Weights of a small GPT-style language model, trained from scratch on English Wikipedia.
Architecture: RMSNorm before each block, rotary positions, no biases in attention or MLP, untied embeddings.
Each number is 500 + 50 x the weight over its row's rms, rounded and kept within 0 to 999. Layers, rows and columns count from 0. Numbers have three digits each. The size before them is the row's rms in percent of the matrix's.

# q: layer 10 attention query, 224x224, rms 0.0489, rows 0-14, columns 0-223
# k: layer 10 attention key, 224x224, rms 0.0479, rows 0-13, columns 0-223
q0 100:484442441494468502495535436463528468546530515543411502437486522464450508371467543541503482400496425465535562556368472533620503531527442518504542540576360536556506462485515514526528477582406505493471436486456487439407506532509536506523505446526466519468503543523484498500526431468549400501500390480413488528439457519493505585479477595520465491531491429484427526573526430470501454567540584542404603480568520597509400534516412529442445478432535480539450458549502455556515521538519441496566512467548474536485605495473449452561550507537363478492479536468540445445557452461438456493535489549500513569456556452561511520391433566468551496426436449596446491474500476500488490437417
k0 072:437529493450430534560561458450534526481553463471539461598573537547546539489492489538583493463469476477519481498521437528416425524559520512528473587444402480384470412568454502439504613437532495437523495485512433466567516533478500557385430453456452428444531453534543573518460508537521615411466536490544528511557558462500550534575434421499476534490469485502479492481497602529493473460484587565514466541384466493557415507428529542496569567489484452543525628466461539446583554480457485421494608491504502463467543457503498461497460556471441470516468433497521438555565532517473585495437469527462512438594466512488484451396570532547543487453467344531547505496469554546591447489464
q1 085:377478449544578531484484533539501516472543529456590537485473496447539548545492349423547465547570617633419447436546529475440470457528490448539504498472483511578487601515474474470533502434578474528461417422516541489482566546438526457518496482459477520577552435444557460499412522442514499569560472641518494537509487510546487482492561519572507487512511460462538521460537510582583447519479523438587561473426492494464525491554478407468519508505534418528588482449457525536487652544450586426542452502515455461502446528550465432505463533521538450552493544621492484545542576523495530442495531486555495479469466489475387589515558510480475507518607475469475508418482474450516556535621
k1 097:469536520565440497526447461450522461496576485548476467565532596587570475557407420551549421557471437544555445598318432548470465543496467530446620505447456544386532532521546521440534417549551526587430504487465413533552484510484491593425467520508477485536438475496500516530517505431562527475466491521531546528481496503425523460533494508518454503516585506480529499421477341434518457488448542488521452458485421566524364511505488542397484564466537461618481598436555505482424514528450449563534448554455487550446541450492472480520550487486496460436497523565460463521526444452451530462506444514478577525526488486449469460417511464586552444462533457517507502410488473472481588484518
q2 084:549548505551507482485489636529570551553474508535569523560493429564528387546524530442514495603433529476467475492554500451451504521520582492494546475469539536433471519562517530552505548475545413456480523476555475552497504484472463498616486538507540546521464520526568454548461551589548537480492576506535491415640612473531485468542561404497512506489451531516555439487491580570515479426398430509552394630491494397468521428423592486507517540518457517462539529464478556484489555487502545503448469505451521392458429503549465577493430457466600535509586456537447584569430548470574564566514467437454573471618490472510486467470542460474465523468499576466548510494498529464519514627502
k2 074:530569445448548480521449483549460510486523521358538515466457424563461516519542509480520468635454509487484510477589491539493549535506508546490455517547566553602518537491532479481462477520504487475583579436497606481497513433529428460496489423581483480458445487568530435555551536570514386494474530556565395480477448507485468519498622533530568510413443506435624383464544555609519479528511506486506347545562526452517519529454486577504532522538535483500479479556484483557501473405558519521636498575519589559537449518513452495454509517428570493587459579522506569556548526417521398560476546431467467468455581514497496571534546509497454517578447420510533482556499531511488481475540
q3 077:501479512507435599481473550487527581460565545466439455396524539494546493483536557480524552489426498516498542480438600576476582470480523447472506401530542526471500523483550529491499474478484544525502463419536503467479471510444491503501558422437478443570512480523420459442577482457427506515489438447451576561495479593512555579510538487506458460606516441526498460430461528416616475418580454477608553539472456530517493411513479451566541462514490582421411410493562492505495566493470509415534540492526543479494502450577466494393533458475469381564418489611522515503484553539507467430467580526465436481508447503400586592579531535442519449608651501463497502480437470478487482469544
k3 093:504478520527542601527435546558514424516585511521368520492510446461469446582557469509553483530482447549496437520530460457518456547589518509534547472477580455493507443509563508470531538529550509508459567487467475575508430512445516530567601545432492474454449526438422548494499454546365544478484522509531497556519548518556537490535525454500457480476462460482495508401389346403393459441495520509482438406563445466534462550415570559506451542567493500476593539468589544430472467516377483553517504511418523404406525465569482428472474570536475594486570466537459523503517404515436505438532437491437534457453500437565448392486521477542443487548460568433544514529525467527474488506466
q4 087:459490556519452555554579545468555493466529531497540458608471543550477559466600466522486428403600468435453453574432506428561422450519576466525588543547380461470529534536494462393537479557492438471537537504450464551462560548482574559477575565490463554487504510573447554564577477532497483566551520460500455566408493480472481476481474560467505585519568491477471484506425500475377516500509515525414497455492485585509539541557517538460497579472564495547508438542427478571431465467466601392580541479502463542515543572494472493575506555527419531475494508420432461443570423469458529418554481544563522459500475493539484456479389558549509506434554557534503437581452585465517478439440
k4 083:510444408503541493506552515463593548548511465464471539526518536433458528439470532517442455455464455550517521520423506444556509509494522534421547513471490436499545409523470449523435534482480513471456431515498486465458532502592497479377468605544504606543527386500496472493496566550482547485445510620477558461579513413463467441451465429511453554555386523457459519555539416565478446423455473578450513558496509527527468464472548511425528518499587572566491521434518527533581455507607579464550540543468476592555476430480471533553474435507389567494547505408453431499535427512485487593636480405468524484563578481411491561578452499483540478536479555454463473478455504494519509440388
q5 087:410486396559454502549489438495477506579547548512453625459471456458559506462491438518407529506379477504511500589526537517540509399501471591503423413527582538484531487559496535432514492497498532517458508503505432489536433575506495425518503468547435497549458563512422515551515456520502452397552459581604532540487488529566604543504513558427524445530413488471485535505409475512646537610511532473448513555480489554446436512595557474625492430464530419584462496538517575408534517529499515581455526479508466476480471456528432549501442552516474399552482506449495551470502486499585522541603499510499520609416515478491587492518548567476481471479458451553449452516496457497411488470550
k5 099:556556584494511543559521454452485532510337503490605478534498477454460401506394466525432531525466498530435504495563551566571502527493445485529524497561507478505539542413493500549477505462552439446556564512488536520553522570555574510551431528488548462448532532419496516495499478553584483496406640570462432493444414473487408486536481563524538486540474478524492579502494531406396438524552536556544416504519548529471391437516506583496516482538428550455600469491456521509455545485447447550479512526508415454545445500611490531465582550490504495548439449517489500430510575491451526322459491408485509534503551505529487445502607550439524560521627558491486505546477555468523496480514
q6 095:487510440536638554517493494484462488524514500449453458503457449489438585464549509468477490529510493556509519530616524511539477495455438485511541573408488534560539426504538501550483525483552555466545535498538509513541555452532566515715531520493584500395481478572502504464567484456561471518472513484480434469579479536453449385415480541481519525465571470426497591551525402455517530571516432473589563579538535527518518579449525572446495506435481466496439500404618478506462527567483506478463493483549577425489440521510563507559411588523497515509524517494587491527502548495583477513410556447455490519482457464563428563414438564569465547530463457512459423470443376557481472548443
k6 096:527492525426395455534501444465486580532502491534487528446428523517551532491485476509563491463400490492593532438548499414432572472441492519481443420492510462540527523543469509567477491540503529489521554415580523408576496469490553486472498496544508480541464526454565552566513466377564559528493482460480606514508464505485437548466567567493475494449456469635514509474432567572618446519491439456447398399415528514411555478496519491517540477455494504441378475507521528379611532518527497499525429442596479404460535456470527439546499537531572463450456554454429520493571434469565489469454405508487584580499555537555506581541469490437535577428475544543470437507554538495517478417537
q7 073:486492480439566481494480546616516537519427518495559478491507458501503504526444446439507547618477592458494554459575581604382478454503461456522463539504531472469480501457530518542442577571519430508461488499482604509549497555484491467533480487528536452479461465485569454540443512555547515623607569448488499459482471526479525424387486464540562548400492526522602527518511576504422524486521455550543523603636543446448533496406509496525438593505533491470492536462506496583533416475463487519461488493485518472512418470457508577499529546483593483444474461560518550467485549509501537425579447470600570499555587551452451572641549397479498536492566539403489452520490606518516520500533
k7 071:451502497577493505430534507546487549528561566562426482437500502564461596536423504420586499566559482500443551453456477442495520411470470443540462520500518584405500524504429476483532508612541523470506498589489555477529515421472390539528475445456508493519500548528550450504628483551492516494468504399454546565511470560513468541506497617471455512495502492405629493513496391530558477427447481529573492443572559520444505434532447479500447451482528556501538523469452472498465494433527539502521490443539476579519526529525536493533456518513572419510516606485476574426471523493562487359575571534566460547449437558503454553413410599499551512575478512576415516539485449583528432433560
q8 096:478542464521456523493474416490446540457531534550517483345518519501539543520541535486565456504530470433524642519467524449529492561496497506441525438535494521523464477474504481503412489573475476440558477477466414549503565382469487577663511452466524448530520419476530526412550500488463391443474549517509517546548541578561462472487502527541495538519587451506546465581548505552437486500460610547463419434568478526556506543504545591512512423643507416520417444504520494520513633513460553484452541499477488579512529507477496523502404582461512503577459403435467448470483628558499534448435494559522469470469530517459480472435423458576541487519540398474438543493498523525493595494469
k8 099:516530531543515583487612420523524501520578508543502494515538512436447535421497444448533573476584545485521526472394555526579551447456500443503527492493376527489472508611489543441487522506534441456521461447478542554468569532505424495490509496485508457596439539496448437475491498606629451441506513429407552574462615483481518604390353477473559572460497527586488558505466456479535513448591534505489506513518457412471483521394501497508485452559479518431466443515534534482540529592576504501451532466516496499425513434514567504452506505526553537435499524535496477435532512507584471399615454492491585567476506523536482495577480424506514492550546481554574389492530547473395517448465
q9 092:487483485501498650485519439418483405481480391498457528701460494509403489439511524547396392516488476430503558483531398494572448499525515510537582480505517403538512465497523542475492457533528377456570497526445440543470523527569471491460454524614455489446447561436506509516464486458489540442468508474507485500506519511489531507478464517444486480555490549502504507583529370469443555548536498527464597459516470584467515454584493538525508420441518524494555414612492460478500494434465511478478532529519470604499569590401500513500449560516523464426505521551499475517483569514551511527464508558459457563380552450507508428515520506562442568455531504509472439433466510526462475411363
k9 100:476456444503535415480521507496563556526484415413673426426462529404504433464537574485504529495531476553559466528449504447497553566515500609571501487432544581586497528457509371488446462417512511500474492503503493508531431524573521451564557529528525568478612486516476461445482541499437449466517464548405520476512456492474449498542464415486529551487463534497488505595536510552563544488497495480405503441401515535573545542589514468468535491475480419466560557447510504564529481589503536527466625524493386541491506475570551559495532569516505563358525488456548499449454479484492549562503540415432568445445603490553522505544515470489430455489438485547483428520622557494517551508459
q10 101:406469525598453482565524408297554494547552561494537516432450481517509511477530481519490444461534498568596599465425524533474533497470423485515476468464602428547466493490499533525443519511571455453494433442461407408555475556453439460470532583575507499527458570538503455446576456467506513551480477501426535453543528547517557509477465552520503450404497502433477468539547362505521532495561459468494541456534479503491468417550452504571540561480578497521422476480551448520548478462436434562535329449498475568499488525494481496448490512455524547488440490538549438540484376553396448532593443503468499531420472434501539495508397535497503486501484411518470434494470421491503438469498
k10 098:497476468509482522447543424544515563510499635553484486480504540579452499495470505496493524499573488508485469526468575439501463501545583477521555543490535504604382459584536461501570424521517465434545497456523513476580468475509539485416466469606539459444442538466470521548486512463463478346418536596442527545447537443499511536462477422555486527591525524417486417463494522475570445539524539465452457536480477505487498469533468478476530466469385422384506513462370576495505450521532460491601488534548423433441468516575549447355570586521558479484530477529496458400542519493503571552511572528422546521505570589558556512567479414519494439445539523567544423497513543486476523478583
q11 058:555458526483483504507457492457442463503452534554501435399481537537491547475449451461477455475563454455443550479521479539547511492465443502523592558532507591414508449512505401605477543577465442432585431501524512541505469449523617526591531566616507530538472586630554447523524418494511400454526538484488408477461559500498555437490508459540527460517444452463467426514570378427491436534441497511485410496535472521470470476540527541399492444550462513501430422465620500528587476605535466429468471503539452426518545493588512471480547597579487492541541462497550514532484509589537432509475557442504575458472457481504502537452568505450548536522618450504560486496421519542423549512557
k11 144:502615455583536481523443504488427535420404489444518574461461505586464484538530472477527512599501552558451510505590481488451556451446457486468430482552476573523431489460557531460459498503540528518521606443561569542559481429428481606565531416575472410448387555511516362511438550573495451526485561465507511576494464530518528494507555479442574539441510548534572439529521447464547475528498459443506404470482432457443547528398516475528556466494534516384441471565570447502521572468570595538572425492544494479482472514562504556510509507426616556495449503542566503575464607519489454498504554454532503541476453526535500541544513466465493558526470449462559465519463385513485514489600
q12 091:456437442503500472508523520549507453585463524455520505438524492428468525531508507510471409509488469472468480467477462557532628426456460575489482453496519452465417424504496506388494498580456528480412507491523547572464456450528544498405537507450505413474524452478510519461446441594457578468498537540531321418466455530428489527529482568438622573454532562440494538381464460598428517575497503516511514514530560475479500492432454514464541439458527485480559453546523517626492470446465568545465459462513539497504527540514496589488514546448512555472453422492500391461522510530457615538547520506499479564530494581400424490560621532470536453491523510514443422420570586484602512523458
k12 098:413523461567516647472630500489542565562565490558484511447511518494478585458513547489539538505556445442435575411522554510493503475510541477519481510458459499448553369496468476474499438452425548580478502490507494452421526444464546583464454475492631481504472421491432515504500536542474409543557409420534570503464470459570495465478472508483493489550450485410505453572505480481434447458532547524545533491494473486412575473509563469438590441476519503483562519480383562524455494450559491498406474463533452585478477484537436489501486503502511599480509356510384540523464483444530535471467598453517562536545463461443529533483500661538500460506601512487483388494498550520540517539565
q13 099:486484435435471458403494522474553573490476461533564431494439471532474503484512454488605568474501453442551465537546528511503497495493395521530516497490486513498525600506516465533502476575444575510421499515574513468454547413571443502514481478427522523456491580525455510497502453563518515548437388492448546493377450514435555526449485423533458476564494467522496558517512492417534554479461462507516449458423491477507416419467502492460510486498558422434538678515480500664327571506516542505490504538506529505499456573472505527514364486474443511471533509453420611509507588526515563482566550436604554449576413478450474459511494422581458563526481499486548438494542544431530485530487
k13 107:486533578466426481452518409506487556483506565471556551473503526546499498499494465484500469521560511539472440547537527505427517515441479568495514555543526567451507451569528497528516498534564517469478513449506499537469479390387440585561526524508471563459517508453449487350440454563522466552556511390447471551410555438532472487550555468505530534465414580471513505486442456588503545384561499514482472440543386445618475456534563526422523651543502423517517441500472490511460563502469532522519370483560583526532550505499501505559422500462484437576429522430516514515526411572502482487500435548414437540486577476605526604460453538555468540470511471495520577515470446586516465513606
q14 101:510491485562483438558476419472472473450489519493577479601554473525457443520518509444516457520616496375568489555563487458472553477508441514418476481444632536437502433559536520325554456419482455458492545435556488487490429545495485476476476582427462471492497629526412457488543518552535560482430452523547592578544504474595451487446559469515462498521550559469524474501518517533439499451478419502482439500542471584478565460546602481570446441545458465516501548315527458555469454510488387514449537486521501549546410503507525587510511487411477461491507541480573510467568546501476517575426471514459572499520498512578461562480506565491491493511604542462515473535529515464455522519569